Weights of a small transformer language model.
Size: 17 layers, MLP 2048 tanh GELU, vocabulary 8192, 53.7M parameters.
Architecture: learned positions, tied embeddings.
Training: a variant of Adam for these matrices, 652M tokens, 11163 steps.
Each number is 128 + 24 x the weight over its row's rms, rounded and kept within 0 to 255. Layers, rows and columns count from 0. Numbers have three digits each. The size before them is the row's rms in percent of the matrix's.

# up: layer 13 MLP up, 2048x512, rms 0.0442, rows 1239-1338, columns 0-63
# down: layer 13 MLP down (transposed), 2048x512, rms 0.0433, rows 1239-1338, columns 0-63
up1239 097:156103121148157089112139142156162099121133093134083128095153121144109137154124106125120087083167166066154164121136123165146122167136106144121124120132098138123155140103178134129098131145085121
down1239 102:152170164091177116110114136085111138142143094141122129144107118150125118185119090108150109156151070144126131123131116139159110102160127077150120155087078109104116139124151139103172134089150099
up1240 101:152140121115144134124112137108129108124154151126131163140113132145106110191098116119155141132093110119144131091135152170145136119167147093112116115095121066108119164112126127150067156156134117
down1240 097:134105139116097121128115121133162113099149111089151108126114125111112116138153158105134106163151074123132110138117172136122101107140137165165196145179122161123113149105123106132141118138106149
up1241 095:164112119148132141123121137094078081152137143151159150088189144138138086149119123105121132108111157156104169089126108133133115120142110084129176157144169126127187126160139084107102123113113133
down1241 093:110143141139096118121135148101104091089140134135109116123123135161137146146152127109068135142125123126133092161121100122130136132128119156095144102140121123096137136121138136162172123193175109
up1242 088:121140167119178110118149151144163106168125168140120088148116130171078144085140108148142105131138131105106150150101116154080128133162139164119138096085113149146131113142144121093163150150082122
down1242 097:107127154137143097116146148118110093126153111160116113085136111105154129116165131122140112149120145159141107097147136129162101067122147143091119144137144147139166176110083099120135077158099158
up1243 095:123117120130147123163139130143127166145141169121118142133126104055125120121132156139129092111142104134138152159109173136121096134116120129112111089099167083129132113098131116108119111132123117
down1243 099:150128136145156108098118137073190152109131100121094173145123134070132142102155121167142110151114136109096122107125135147160111143134157167104130123123138091144195112117108119093166127117116117
up1244 098:119140104138146130131132146097107150151077116117128171109123140125095099087091138168135112145158110127132123168151144126132108122122103158166103098122122101177138128127074121143114136096132132
down1244 088:091145126124109129129079150128151168143081080103100153089126134101140105131121129133088111158158123109119129120133140153174111122106148085130123114126091107137117118129106104159175104116149160
up1245 093:115101132108163109169158110108118128117133079152125113140156106132108123118171126128075117152122140117165167097148111114107143130116132156143151124079128074122121100100143148089135148150165090
down1245 092:156121117122095107131134145129109181108123130080138160136124160125181172162096166111176141140093086118107108134104174134103154130140132107136106118182153114131113144098107140167110111112101145
up1246 101:132110132109125102136143131136161119060140154147074144093108110120128144120117156105109126108175143118114127103130116083196157110171103164171106119115085176142087137120143115119141137156135157
down1246 097:123155148167139098106139142111131148108130117144142102147122100125173115140112141128114138131105106125130139157153118120119119110176161175138108139130129141184175108121140157133149113083131160
up1247 098:127138157119105087127125152152145105104139118156173141107136125165137109106174143136140132108170119142197098132148112072143133147162121162114090142144130149120155181150111103115137143155114162
down1247 097:115128090113138084082145103156104121183108146109152136097146111110158111140128097118144117135154094143112150155113138172139123131129146127141085153134087110163141148147126144144135149084119143
up1248 098:134159139163099159110153127148125104087128132141155131128106139133115111113153141119084104120082157143120099116114171142114124166115112139141128111137157146132111205105144084119093146139096118
down1248 096:155126145193122152153127126076159075149102128117093111140145114156110104113148134139087106112156120112154123094108112099113174139068164094154113104138142083092136113127128141125132172166117145
up1249 100:157100151132115138131140143099140129114158138144101147123135146128144114167111134113088090132106091155128097128141131161101091108105109173108133125114108123063118126127135138092101138139112095
down1249 094:096110080112104102161174153090144131124097110131126122132098113104122065150145160120124103083154117137120130180172096113162129105098165104125120125130159146174172135107158079130134129133126136
up1250 101:130111137127124109136138140114133126118100146103159148132125128144116168122144142154096171154108139118126158166109107172185133140131131131128155098076133127115186095119149134095123128155147094
down1250 098:128120109147100138131119146113116153053157118114084100119165148112111120138161096076128110179148087116165123124088118129113108136156118166131138143138088151113113164184144151081141127138116109
up1251 095:112133137138159137167161122122174142158137089122114140126157139166105152091139111141152110123096141128175123144090153094095161090165157100122136123129111112125110151132120094114124137112100096
down1251 092:127101116111076156150138131119123191153137114178129118119141132134160148135145104205117083103130163116130115172126109111129148103121150112130143199116153104070125101155136122150124131113122129
up1252 097:147114146131143127124165122125121092166140173139148179089140094125160162103093125154098115155137114149089129101119145159121104111118083085121126111083161074145126134103121088142166115132159095
down1252 098:123121138128133098115091095141134102113112119114128108075115111143143133160132134115157130142144152119152163120146098081069111126114168123095152151135135125164136136159162133135096162166107133
up1253 108:160184130101129113160120159129144115110117111180109139106153143114125124095107131108112118098133121131126109088098081128135121121131097099122113113094118127108105090128140143134129133090088126
down1253 104:116137070127108105082141142109146137103152168136132157095114070102103169128138147117115126096119132112147129118144152110110161160116163142107108130097119125105127119107102112137097167102125136
up1254 108:139118154151134127103168100106122112143161103159138125106117110156096117173103143109104137134168134128139142100155110108110130160160119148120117125169102157151130140122131178134105145124143091
down1254 105:126121122079130144151081119088139111168103124133107106129161074133157167156160089148141154146127130145133106103126069149141174112155109125117183166125146147134144121120121093073149155128130132
up1255 093:170143112063115096132160206188149098155133137125148115109151155138136109133159134151139136114197089121139155157095105115089093161109143184126103125107132129125111125164113133106138138116106131
down1255 098:127121135151099166101126096178117125099052118100148153139119111124110064172100171113138121126125157158120177101142108128148130143126125129174111108127157097131111131134154125089171144083142105
up1256 101:145052117100149132147136150130113159129198092171120093133124101148133149149128119103161102103163127127160143150147144134131154090117124105122104095127109129106171130119119118114114115099142113
down1256 098:086133165127118151124119080109131151125132129102106099100114138154148104149126108154167109090153165088137114150102109128157113153144140067111109149139157108161118124127148136171166118115121142
up1257 103:111154144111109120113171144094125115152151149120188153060180118101125114126107139119103133138131133126101127107128131178142106117142144105092120143124138139098103141107101091147112162142134127
down1257 098:152089121109127136126126093140176100113107140112108143123092138081088115159102090105101112133115131112127143124150144142169150149117086135085118148139129149125159094135103113102130104153118103
up1258 090:122107131134125141127136147162166154098130175100083087140146112100131112153139128113176080127145148119132141161118171141094066136122138142140119113148163128125037108153117108065072108157116131
down1258 096:125122162131119099131137152147138146115100158141118134116095080147166112172161188142105113154141135127096128139129127110132138105094132105131130133130114150111179103135097090089180127106139163
up1259 101:178153163112118120182129170134125116127122135137118158148139101133116109101140148115090116122137110088137126124120111097210111154125142138135147092131098135115112136106146155105147091133119111
down1259 105:138151122140149123112134094139128141144165144140170136101188135110149089138152132130138147152127083145129101143108112136155144115121114115128090117104128139123148107110041136135109157153149127
up1260 102:139128159184167121144146117119096148129089134140133101128165114124183149109113111118148149114131123152145163118117152138083105107159132146133163108151111081177110122122143132110083146154122096
down1260 087:146142127121108103113154138136135151170169184176157110110165143126121143086149142103164105120134126130135107102153107163114099097140084104107120146147118141092159121172126125119121130111122112
up1261 110:131131160100144134150132173146119102093154113115118139132142175096162127112118107087134135101109146098119167109121134129120074129133133143151134102110143142142152119117112111123104140090080119
down1261 109:120154116103129107163110114109169075106140117129148178160105147121140125113139135124139164136152092122099123138140109134114095130136114126119052070162177161115148125121147122105139142112155134
up1262 099:162144159094080135174161143125091131114127111169134152118136103144098104105134143107091111183095114131132130106117099168118139121130117137153167128129115109103093090113139146124138135155105098
down1262 098:122148124151200103088108099128199142123134135151142158111057187140190166149142108123097110121156070137123122141125112117105102098093131117113112081148141129148136168119167120118124124143191134
up1263 105:147123141133149149130130160096124140074080083180122139135105150134146122099106136113126175112087141145154143105135135140121094143131116167154150169122152194138162124136095106131128119150117098
down1263 097:115133158119124175107152094141178142150094121108119184131152130133087148122125102132131148106101083133185118147162150115092139142109112102121134124102169161129134096146164149101154121157161111
up1264 107:074141170153131142144122075163139158121130092113165136135133116093082151120161105143133127094128149124120129113123152119119130162134094101169077117064113160113121111115141097146156151154160086
down1264 106:103110101134129105157100124132153141134165122165123163114140106132128152108104108135109087114100118137129093158158123114105138113109140119128091111071146114104143167115111117111117100164160161
up1265 092:152145127160142141149134116105156125130114080111168110096087157134102119138185126096134132082096105144157141103099150126146076182144119117135186119117140093114151141118075054117093120149123116
down1265 096:120114076128121143121076187180143134141144136101132117157141142108201154141130133150173128125151110100129129175149084161118135131130172081098083145154144098174151098129094130168125091108077126
up1266 104:193128113107117141129122109154149125119172173150094131095138166112088126112148168117151142131111105139145141135139139152095166120145130111083169112129118118168109064133102103141107144084099135
down1266 102:168174112156147170085103117108128154142138145133168113110125088109094140121156099148100113141088142111124127129183123148129152144170119144136109102112114143104100107102108130127109144151139124
up1267 095:145166132113139108106137171084094130107152153105121145115109151117105119103151104120131113139117129122135138140091140071142136157108128119153125116104142134139147134136142097100110140136097091
down1267 097:126151112125126179129164113165144134135156113103097112148161083114158128080109111168167101130109163136103115115154163132112092122140130086131133123119172127194159147145127124104163160164149134
up1268 101:148137117111151127117145134130154156129136124113118153129130115127120130112099105082116130135088102125143150120141101122172155100152123102119098080102141117105162129113102136123128150176106110
down1268 099:144115102121096148145108123119104097137112151165095104164143106087108181116137129168158136140107119126128132151126122149097146131143188131129138125091136079124172152096143132167119141131150060
up1269 111:148127155152113089140128143155125105149142168106146167126118140167143102113144146143103141083148142126180106103142118129125118159156128136092107141119111092092105102148127131151143119140173120
down1269 101:188088108120115161119135137104166106106091155112121136149106110138150077123162109122182140101136147108147117144128099158120145131132132125136135068135159097163112091105108109167103107115121138
up1270 088:110094201108134097134104113108115177113107095159103134159147137148145176152095168139179176155123158112102127111128126130130146139152097094157133101151123142194104122149122140138124145142170074
down1270 093:158133112098111136105180148138130117127110171155129154083120137080127113114157123082070087125120135181165154120115144116154102097107127162136063156120136138106168091148155129140127087156132143
up1271 108:148153124146150144154127091183126109125107129122145160115088153103131101120144139145136119098103147135140126128078158148127108175142091134106124142175141097100123103154174130112146123073080153
down1271 106:121125111139127176113150133110149143101122134116155135130129166109138104130189112137101174131128124137127078181136076118112130115144124125171123131126097122139146114106133087072145149154145094
up1272 102:137168101137105090110120152083148113123119175127106156144151124081121168094121152134079086048150137141151084130107147138134181120129104111149059094135078111130100128140131097117116135136118110
down1272 105:109140123100109090089120143120135075133146130101142113128095096149102123073109125128083153121110140124143147129121134179094151114088087126123136126100124159136141144120077144162147108141184109
up1273 103:162129136129103127120170100122118117125173133098139107130120114098163167113106148107146122104139116129113116109139151141141124126112093158128157143089144084131162095127105137102125116113157149
down1273 104:115145119127094126124189128142151140111138148093159125171103072132120136141135149082132111116133161094172145152152127137141143142070142087098132095130133110140112114104082115136144087132138173
up1274 097:150128106134143076117132089143124145089152088173116078125130154106146103149151151128106120095118150118139174115135131124140122143146144149157134140098133104134155103131115088102112132144126130
down1274 095:120116070109077115161111150157143151163102121112126142128139124142087120134130140129103121156157131100103117133123106121111100124109132114117129145118129123105104125131121155166105139101129129
up1275 105:149113118134182112154127130135180110138145119150155139101136124082131091131115177121130138124113118132138151096119136066151136133152132173101140106146122144140100102126140123106131156075129148
down1275 103:108121093103128179106101161100120132147131133106170124170098148097090153099129120083146160130115151115124134100089124133158140128096137076162136159105137135139115137194126156083069145148108114
up1276 105:138112119117141161125157156072151135151077132118144126124127143119172132093101126107169138112116117103132140126122137136080130118156116119126094086087148082164126118118145147102126161124122143
down1276 099:134187138139131121147122126149144083151111135185135119097153140115113147129126127117127148134148111120151132129100163110113134139154117149140125173115086129136140120116138142124096134109086157
up1277 095:085116159149156141134144099144085156114157104122170112166131211088131110122105158132161118140113125116159131099153131122096128126085090132121132125115128084127186101105151122101119124138125132
down1277 096:129135161109103119130114142165139098148155120140078150147130062095103146127133103169085145132168137141113195136195102108142149112159144124143141161144149151159143125156122121120158122125128133
up1278 102:137120126140150097125127117142137065121096086127137175124123167169109096136117116135117136111112136160158135098122139112133134127140133163127119093144102121118115160133158106138115141147129065
down1278 108:103113164140115153123165134151148119129135168134122119149095144117158108122166118146123096145155128163132091103145126134156095114172160144116099130149143114062146159148103112102200159130134168
up1279 102:068124133122149095127160126121153103128118154127196139136118136118139071143112127130128112151164136120144130147143168106079138092129159106074106136118140112134168095118112123104078149077141099
down1279 103:092144105137110122127129151130146120128130143122165162149175068134093172114098142133134130122099121140110126121182100121163072135122143105091193144139145098091154121141137163151139123128151126
up1280 112:162115135114110130155116135155119113156089123115113144138136108117122120115109129108102115087161133126148135143107128139099104108143122134089150133146137062137111167131138078164150130147112146
down1280 105:150160107186057151128150106151142173128136137149130126142136144106144163185158133160122134140127145089133110092110113130138158121091140126160143170108117119163173142155167122170091093142154146
up1281 098:125108141104178122153085114087177123140097149123143112143133143138144083110136112133095113112172138133119151117114117136124125122157146127161155132141158164123100121145149121152171149104100118
down1281 098:133132150113154130123130150105102106105147119148106079141104156123140172150118157153118113074109108143123131141126153143124125140154119102144145099094090090108163129085121183136153133118222138
up1282 109:137157179083154174146168098118147109101162117124130124114138123081100132079145168127080155130107126118122134146125130128126112163098112141125142137188135166134163108154157160111137150177100127
down1282 104:142102122123154092122075094086138159138154094132128175125143134149115160136114100142108120118121126108114141107136118100105169110139126067126096108174157085150140115118104093134114106108137147
up1283 107:103128120163143121159138127122136131109125139139107146153140148139161135135116128132153078125167128142128132164097152151137092154113106126135138124160148130173086101110170111098135112117115129
down1283 104:102112123100138131138097102103124088121114125180124125101191159149136158141102121133139130135127131146136143111152124117136172117146162135158162115162184109159159132091185139106069110122106116
up1284 105:138149156119139139164113159073124129135117118126114144139151172171140154121126161119105121123147167145138114145143109149121150139125139114159156095110104124119106161149103120103109090131175071
down1284 104:140175112163136117112161151109102168119122114144148109107145160181115075080107083130108116156126111131147110138120077126082098143134163147100168126122121102113156145146141128131149163154138090
up1285 099:118106136121191134136135122113118161066111131100131140128127116141145141142141157125145139115174116163143139129159143146147113129144143105110142112119138128136133138099122150154115140148167130
down1285 094:176180154109108156108118154127134143142118137130123124114129123120138119125144154109126116116150108101106146112098137132144140102156129111142121146146086146153113149184147165133133071094090142
up1286 099:145120162157125147151123178125154146176125096123103119137134119135117104152118137118109182128140154115116154132164145156132078132147125153142143154094175131132147113074126110101119119144157127
down1286 103:128144117086169108101139084107109102116142134157141123088130129125133160154119139121118074127111117091153113151098097102130147108135123109111101097165097134100083129141100154139115114139119149
up1287 095:134140134136105115126145125147088134135124121124104174141126155122115108138153143133151137112093125142106113120096168139096131138127100138132135145104135113109102141118135117091163117139078143
down1287 099:101110153082093104134137124095108157143153118137108088108125096107113142134165111148095172159150125155092181129113073104155089109116166159097114132101085118136150145101149056113170107166125127
up1288 095:117081167143129164112106149134169099136144144121153119104108155099146118157092108106135126137112157137119163106147101160092131127143160151106102132111096108145127123132158142133101112138128115
down1288 093:140119161159121148131139121164143127149114125113121183066138144087180104147123066090161137105121135110151172136100137142121105123113136193153158126173099165132120129161110125129131158135119147
up1289 107:143145107133138121140183161146103121164152125064068165098122112109127106084121078098121119117109171124093137096140119116153135141155133128129174119110092145152133124105134107071127132088150168
down1289 104:095113167127153130159170105112137120128133113144141091116142115113139137101145151115067154077122137142153144113173134112129138097175104089138138093171127110144139128106145119169134126150116093
up1290 095:126120145132105145072129099119147115110113102163108140154167148128162114058166142124150116092177136140076147154096114120139111167090118181134133140111177149123123179153132124117159139127095126
down1290 097:099112129107134120135131128149124118141131124086096100142150087130131116131118112132128107144147096117125115099130088146107150146144123128127123159105124112120119116086094140082120162155109105
up1291 092:137148123131102119099120151100119113099186175154112126124129140135152099166126151129137142140126137134123126152120096157148113180088187097105120109154129158147160111138132163133131100120108102
down1291 097:146127159136121122112118127178146144146172132125166117165094140114123124108088145111139096154138152156133124097158148173097145120141124157142162126157096118132128170120093159147152166160163159
up1292 100:141149141142135137161131114133179112140070135102078145156147138121134103113120105115081166104158096097150134113131163129135132102132155127165141110104072166107143143147128109126142104123113102
down1292 106:135145122131081110091160141110150168132173109115086117130137111145104160142181126122133108121151109133087129110101137183145125109100114170155127100070116173140138123148081128129117106104141121
up1293 090:141173141114134131164135113132105147135138114171089175120093101142084116125139163110140120172113146148110104139127118145161152093160119089176165154133107122103155075138147089123076115139104108
down1293 090:129147129118110127102107173162136140114148124085127128120173136086157124128072117153152082106172107135124109130149120148137113134094137146143121153107154079128108136139098127138117137107142173
up1294 091:150138136139106088118164113172114155130122118130137147162112090092103149086161138117123165080163102125085137108117107143160125200125133127143093137127132130109108091123146115136118165083131102
down1294 101:138140108129140108109148134112120109108132164135138112110144164151115150125145099101154153151161115139133222127181114155195102119094122118141098125140130156122188123142139120111120127169141116
up1295 092:139189141132112098116140071138099127099146134059115130095178125144110143125161153144118103175134128104111185124107152155110138101137129116135133130145135104143121136160160140098108087077089109
down1295 092:067103115133114137180120187128148130163154138114118130140129115113106126115125132107096134123122152180162146123106096151164113076079074094134154092077135115112145081117164110103113121140135104
up1296 098:135116172133127120163146124138118104134122137141139125149179171143125160145130149124134124078138127137173117111127135129108113153122122186148129146115159134108124109106094115148105167107126112
down1296 102:117102092138178129089138121135112138118124139093136141121146140087127140149136140160114156141124134181108135144113090131119124096119098168131113096117133109134189085158129128124135143156129136
up1297 098:126133142155117143151151117115141112168124127121118139110124122156125131130170147119063157118130149173133129132158106126132107147163118110122111115149117095125160131124148143116150107093163161
down1297 092:140127105148131151114118138157157151117101106141153151092167148108143153141090133105136127156152111123103126118168158159113138118122139118130134132125136137127114132117082106132086113138112072
up1298 101:095086153110166113146133125127096114159115144136142144108182155136096100112142123113080116115115124134119140150054154103124141110128144090155165114112121106118069114107128084137066121112115120
down1298 104:126149114131168156075141144148112150109165143112153154090123148092098137133102142125118141123127128115089120128153105122154142110096138137119158130142130137164176130136119110140088145158175136
up1299 089:102106146110164080155127147142147130139159132123129133082159130085109084152132114078133120105132142141120138145126178098135116161154146171144101137115110146143117086117129139063107150142168117
down1299 099:115098099129100120132150167125109112135134114128106115141105136127134109101135103143124117168138146127151126153150119183164133115071110104129134103125174098162147123112103148132154142125085103
up1300 109:139161133141111108143147128123132163095167141169131089116120165148123132139166127129130118108092098124097095071099113160089045163146088151123146098092121149103120133096136150163142130124144106
down1300 102:141087111113150136172116144110137138101171080150103122142109095108122175113109127118143119141130177145116125138141124080084136099156144140120127128115137094133121133131114180127107145106116174
up1301 102:143071180091175129139131028167154138155168098122138131156134126119115158112118106136152105093141129139126110085104118160160109145125145137141146113140126165129143138143147114095144166118119120
down1301 103:126141131126096105115133149100146157150168157121130067130152118081151072103106143075129156128129109148112106148167121130116112120127133125187141158130112112169122144067137163116152120138132145
up1302 094:120113106124108152161115091124141067113119098152147127136136115175112168133147133096121148155100134106146174122110144165084148181175087155125123132133128155106117139143145071127074178146122108
down1302 092:151124132119112130102152102106140124123092130124127093136149114132156117126109144160162090066134134125100108125149137131141105137114142108134101126102151127120108145146167102120151080098127127
up1303 098:104123147148107118097150154165152135132109093154119129128151172119142137150176098092161124120163130126142122161118122112106100125095127122122124116135109113119162151134096120087147133156138108
down1303 102:166112121126162125109166147148128117101130140104182147108146118136145147135137101110137096163091151141175173116122153183112125152122118108106100129127125132063129128147167133097146095110106168
up1304 110:125139124119128127121125148144122141123127112126135105148157165138123149097124148104106128114122164145134114119090187195137099136153116137122127128057173181096150111149161119123082131121132065
down1304 103:117126143131095126114104053147127106046108105126184153102130153183077165128150142106127138139143121081102132141176115077114174128123126123084103127155142151119099140163126125115081091122097139
up1305 111:107129166144152125154124137140138102141125163117132106143147132126088117132135161090163116190108127158117162168143152090129164180123084120135123117172112187125155133076146096134083128130136134
down1305 107:112181142116164127139142061100058127144147078126154172167101122112131155078140129106096131160136131154105150149114132105126146165137132137124154147115124130103151118117147128135141093084125128
up1306 116:162134122139132074125143131104104137145152145150107153124101139107120149162181131138193113112119144117163112101093107123111112141140093161125096099120096119103184102131129100126107099180138137
down1306 105:161182099157153122166128110145147095121108102116128141156152143138059126158106121115121107119122125122096110136128099135141136163127117135124124144115159119139110132136149129142083104107099106
up1307 094:091111082084147139146140141124123145145076141134099123128092123093119136114103128125144148132140123120168145140125129154130093146136138147156149152098118083137130148161152110117099147073109133
down1307 099:117134179140117124136125146127110147131141121114140123112135116146158147134139155138136103131089107102110130141099109139141156161113133095171134083135181149109147120133091129157140102139165133
up1308 103:163128131160112163134141132124133138146095199087107118124104146124137121110094138104123114103136145159121148158127154086147136109120116103136066093166127145103135146108167118149115132179095083
down1308 112:109154167089098080147117122103118115090102135167126151138123115155121085129128136141115126139113133149145131067106121147149145132127126139141141142112099120115130130113092117117151130141124092
up1309 097:114121113097141124127119141053167139140141166109119174164174123148159137102109109123154132135120159158147115124132145115085149165133138136118127099112095124113160117123142131088154140166116117
down1309 098:140118174082142159164164138143142117135130120103102123100094120122110141129102191129057147154161112127159139181141094124109151148123104148113102101166146118134164103118106132102191127165118140
up1310 101:107150158150086116109135147101137124119122163145120141131122128122106128112140105115147135140129140146124134113106126101155093116085135110141105109116142162121152169115130145134140139199159129
down1310 102:124108100212132153103154125142160129107115104151148119147126134094119097108126141116148132112127158153150112144131130152117105109110153146113154137119130117169111125092102096150121195133041109
up1311 088:150111151112134116152122122116114146136116166144139200182152119137117154109131181149156142157131123105126132102136098148158117135155102134116111133141055118131103127095150124112133148116157165
down1311 090:122140116167073141123151147124127116127118117131100138104177117177109085138154087140116107144143124141176129138118166137153135150119129099071113132111136140118142130127112151144139098144087098
up1312 101:145112092107167103144149152096065113124108105105118163133111172131128108153161122110114123140115133136119067152089145121129143123127149130124135138117133145128156134116136080121128138138144093
down1312 096:096155118125124103126100108129130118107149095121128104115146121130098105107107111139176122118123147114120122136135100169100127133170150151162166124095100109151135154129148130144128123155143164
up1313 111:111126150141162098118146171153151163059131074127106117099110158148119154150174149139130140118161127131140137123121108111108138094125103103126103125136126143104160145129142105120128109107113148
down1313 107:124131112150126154075107151109112137133142148120153100123107139132139165116115153099128129097088098154103106121111139106127121095147150138125134067108124118151135122142120106124143142118118137
up1314 103:148171139145156115180160143198125141121152120123156114093131153124141092113143151126087119144145139115145188134097133157116134124139152117155135119121093177152136163097136174108101133126130132
down1314 108:140123143133150135112109122135169107146138123135114136138102109102123146101088055139112121129179090120105153128081138136182133099058119115087104163123129127086136134148158121122177142042104125
up1315 090:163130154125091174156117140151171138091156119108102150081157089121102118136091159150153146098117149132156109109132119158116128124100130128076123129110148139082115143100135108108156137193140134
down1315 091:106132124108132124089137138095117154092094128058149114153112136122169142141135122140132123170183111154120148126134120135139136129134111130152133134138123165120137107179138117116125123117146111
up1316 096:155102115118094133123133075131071149112081129189152152130122129097162088162134128105110116137173118114126142111137100110167152129090105104104138152115142150134164155121163138127112168157115114
down1316 096:085137122143179140148149150127134120120120096078124064180120169117132157173111124100174164144095065156118167153115142180119091142122128114126128124131105070125151124108102097115111101164085129
up1317 105:081104110109106154142166115101132116083100142126163114130114154117142117118151139107113083160106110127136136167083097084134084148163122153087133137114137136110146143163126103138147134214154101
down1317 108:136145134118122102109103138121109102112133114160149160130118117130119150127082140115172120099128136155135154101143144133170158077112096139121086148134113154143142129103163141151131133106165113
up1318 102:147209171129116101127133079104160159112110127182125074129133122152104087085173144118154114099136121114150150084097121113138135145129091125123172129108115114108179115141142141123150125080098139
down1318 094:121081156122104096125113106145116141132143172130095147131155098124111125106123125130081124142130126158123161191145130105123113122111176127086117094151147098126131100138114108141138094170086157
up1319 096:122128155111176118105159130138196092122161173150110116126119133130116154112114114158107126109120095156158132148156132152101127133155148105117088151105140135096116135137139125115123128123077151
down1319 104:092143117122095126119135148140138155135136083089104138126121109120152154133164086117131166130140115123176162130126127129162133143128145088134141125106131172128149075174141118128155109182144134
up1320 092:129143125126129141140135158121143125159119143116139150148137133137123102105142123148105102098153146134148144152078138174108093154139103112101139093100118047092145138115136120108134097122129119
down1320 094:088148144140115119138074136145162088122123078118118162111110121106119122114121121167112124157119103150144147107188125166157117129080127127146138166127116145108161129118125147204145147113144096
up1321 095:141098092147133106135121116108128122160150137118131126093135109155109136127142142109200132079121086136143124140148120140083190122137137111123120143142099087123146185151132116149130128115139109
down1321 103:159145140168047122134129123091088120128131162176163151113145110088154169156158124100141089131109071154155184144115091106139125118123135104108103147115124094130179182111133080154132160123116135
up1322 094:129123165151135130121105143142171149113174109110153142114136099105098115109155125128145081155132100170124129119119107152141114146134144129111099127129143149085127141113098164126131105119109103
down1322 092:084105137139087100093135132140079160141142082113157098136117141169123122186097132123113117146133124108103105148139122152131163121134095132124156092132110117139160097079147079103124150155140140
up1323 099:178127101114132130120089167145124138143151120132133143157115136125104126144136146142109106091120182144106153131075122130131087109155131104192149087143178149116157116120126101110147115144099149
down1323 101:116090108140105088143127115117096122128165109123100149171109141126145128076178167145117162114151079125114148149156129151144139118076130127081118124095143135149136086118108103125144100135125135
up1324 101:148144087170119084115161154131170059161166152145099134125164131135145139120117106123125114143126094160145110150172119147124121078122131187159140130116107098102110081141113134163126133116122106
down1324 106:130139169079120129122169139148138120142152135122091107140098132097136108129112118096167099122123121132108111160132093073173094118110102148170129192081124159089114143126144174116138139116141153
up1325 097:135093143112169151108167106113140096107149112126111139127145132109154140147129136095131158090131116155123145114118141178135154092152149120091213154118140123112173126121093129110093159093077180
down1325 108:145080135104080154128123141131081093166139156119135125136125141119169125127144117166136129093112126135089080134138130133136155141143184120140080152137119182160152131150120156153153170118128138
up1326 091:136132104152145090094121152140151147162156129114133145183151153113112141079137099135114116107105121128132113101103118136119131110143157119113151119100141137097148103141151184129168141119116133
down1326 068:150147136108124147152127125130135126134128181137127122172160112123138114111169141137139146083085101137123103153106106081087089135134156145101150117150126162119130117127114173085157082114147097
up1327 110:156148136177083096132145145140099117128140130130115202103173159133142099159125157101154127112122151122125122142117123156125110142118136126144095136164153083110083120115175122136108129167154113
down1327 106:089138153124151092187120117158119084161159136131167143110113162103133129108141127126094132093112107099138126197123089121158148149116091136108136169153106176172101156145132105114112128096138169
up1328 107:152109146095151110155123108112127109137075115143166141133114151127126086167109162114135095079109125122159120129111122176104156122145117147175090112108137136121148087134151131146126121105128082
down1328 098:104168113116155093107103104082115130110099123117120164172140157126137156108160154111145131114124126128113177124119153136129139129089119149149144111083118113143161160126087122114119085114118128
up1329 094:125113156137110109111127127141135130128107174158128124154124140101096132141123164124152106121138140150107174149105147119088171133148093134109080112207122100093126158152153114150141147115130106
down1329 094:101127136134095199147162125116116112141149167187093119123110092133127142119141113115155096109145104101119151089147148160097175127110114142144097102136152164137148114144111126128130150160147127
up1330 099:153147106115133159122113139088158145121109133148148188102117152138131135107135167122125102103138115149093104142144099115137144153135090119113133113098147079107138148098153093128114123140109139
down1330 112:164169114136131127156155162117103110128104140141098129097103102105161078098110148119138110112117138083168186144157178091149112117115135170120096122107166115137147158128124116131136114119104143
up1331 104:118081152137171119156128131154158145124138154123153151150079133137120118149136124120133130144134131141120140109148164154081119156134082174128129115071150119121141129132125119130120169190125176
down1331 105:135166168143146194174100118102062139119124125156132095174112123135102114145138112120127178113102102157093108113153142140153156134159103132129088119089133094100133163099155103118137171173110115
up1332 088:162085143127140142116107157126172144077176093159164099080126129114138125158119165083138149074112149138136140134134144130167120132154172134127133110092163159135090136101152114077106153158130142
down1332 086:117139133149138146131155128130073105113133122101079160156090116147126163124147113137103132171163113185131104118110139137135079103123114134128096124094167132126108134106149144115156121135135141
up1333 110:164119114120116134166121153148131142125133132088132123098135147120155086136123128108084136180143123119158134153083137130103124125132120107099106112131093155091105107118148120146113137127145161
down1333 100:142142091127099157105120180127136187145133136126126117131116097119165131118148132072119111051171141124098158186160143126111116158134116119150138126147135121138110128130111110098158074151092131
up1334 100:110108159137137100117112100102163132083099133073139128121119110094160133129134152164132132115132148150110149091137108122143123146100130144137134120141094082114117124112189126137081164126135121
down1334 095:125156099145118172139149171142111136152112125124093101116145142142155123070120129106102107134109149176150082105137153125103139119140121106166120151102177131113116120196129162153128086137113126
up1335 103:134134143120115149170101125106125101130134103124136160130127134132149114121103116112149077101125146104154160102137144150135121129163166120168150132134160089133134140126111138144123106105108161
down1335 117:107108086112131101134126124171147087115184127136137123107106114129110129119161164069127136119135077129147135122092126150131105106137055158125082146156114143086107119122145129133116165143111133
up1336 092:152155177187108088147159173100113169165117140146146132163158137090114157145087135123180131145151121146116142093120112092088116120119164165160129126140111116118134153114102111108096153129133130
down1336 095:142118120112130133102136121151117121146144099103114132115143141114114134127135143159123109113131090143141164094104096120140142106126146117164149129180136110122152122096121131117139139117167124
up1337 089:192117127105152120161132122118129126109133163121148093102159154202135075129194122107126098082151121124130115166153120120133102146173130130131141152126099122133108102134154151083113123115113137
down1337 090:088140112163137120120154146144133136135125120126113108123141110092107198135101131126115092135149116101122121101125109151130150080127223107125135110139137124100152136087124081155126152141140104
up1338 103:144165126094109146104152144202111112116141127121134125154119161134119144109109115120127106141109184136147136109160135120148103128126175170119158104160123133111127104124169147079158150131121123
down1338 101:146133148095137074137096150106115134114108109096127150137127123143073115159142134124100125125152083119100108073102111115113141095095148141119150161114134071136086162165168124134163125156179119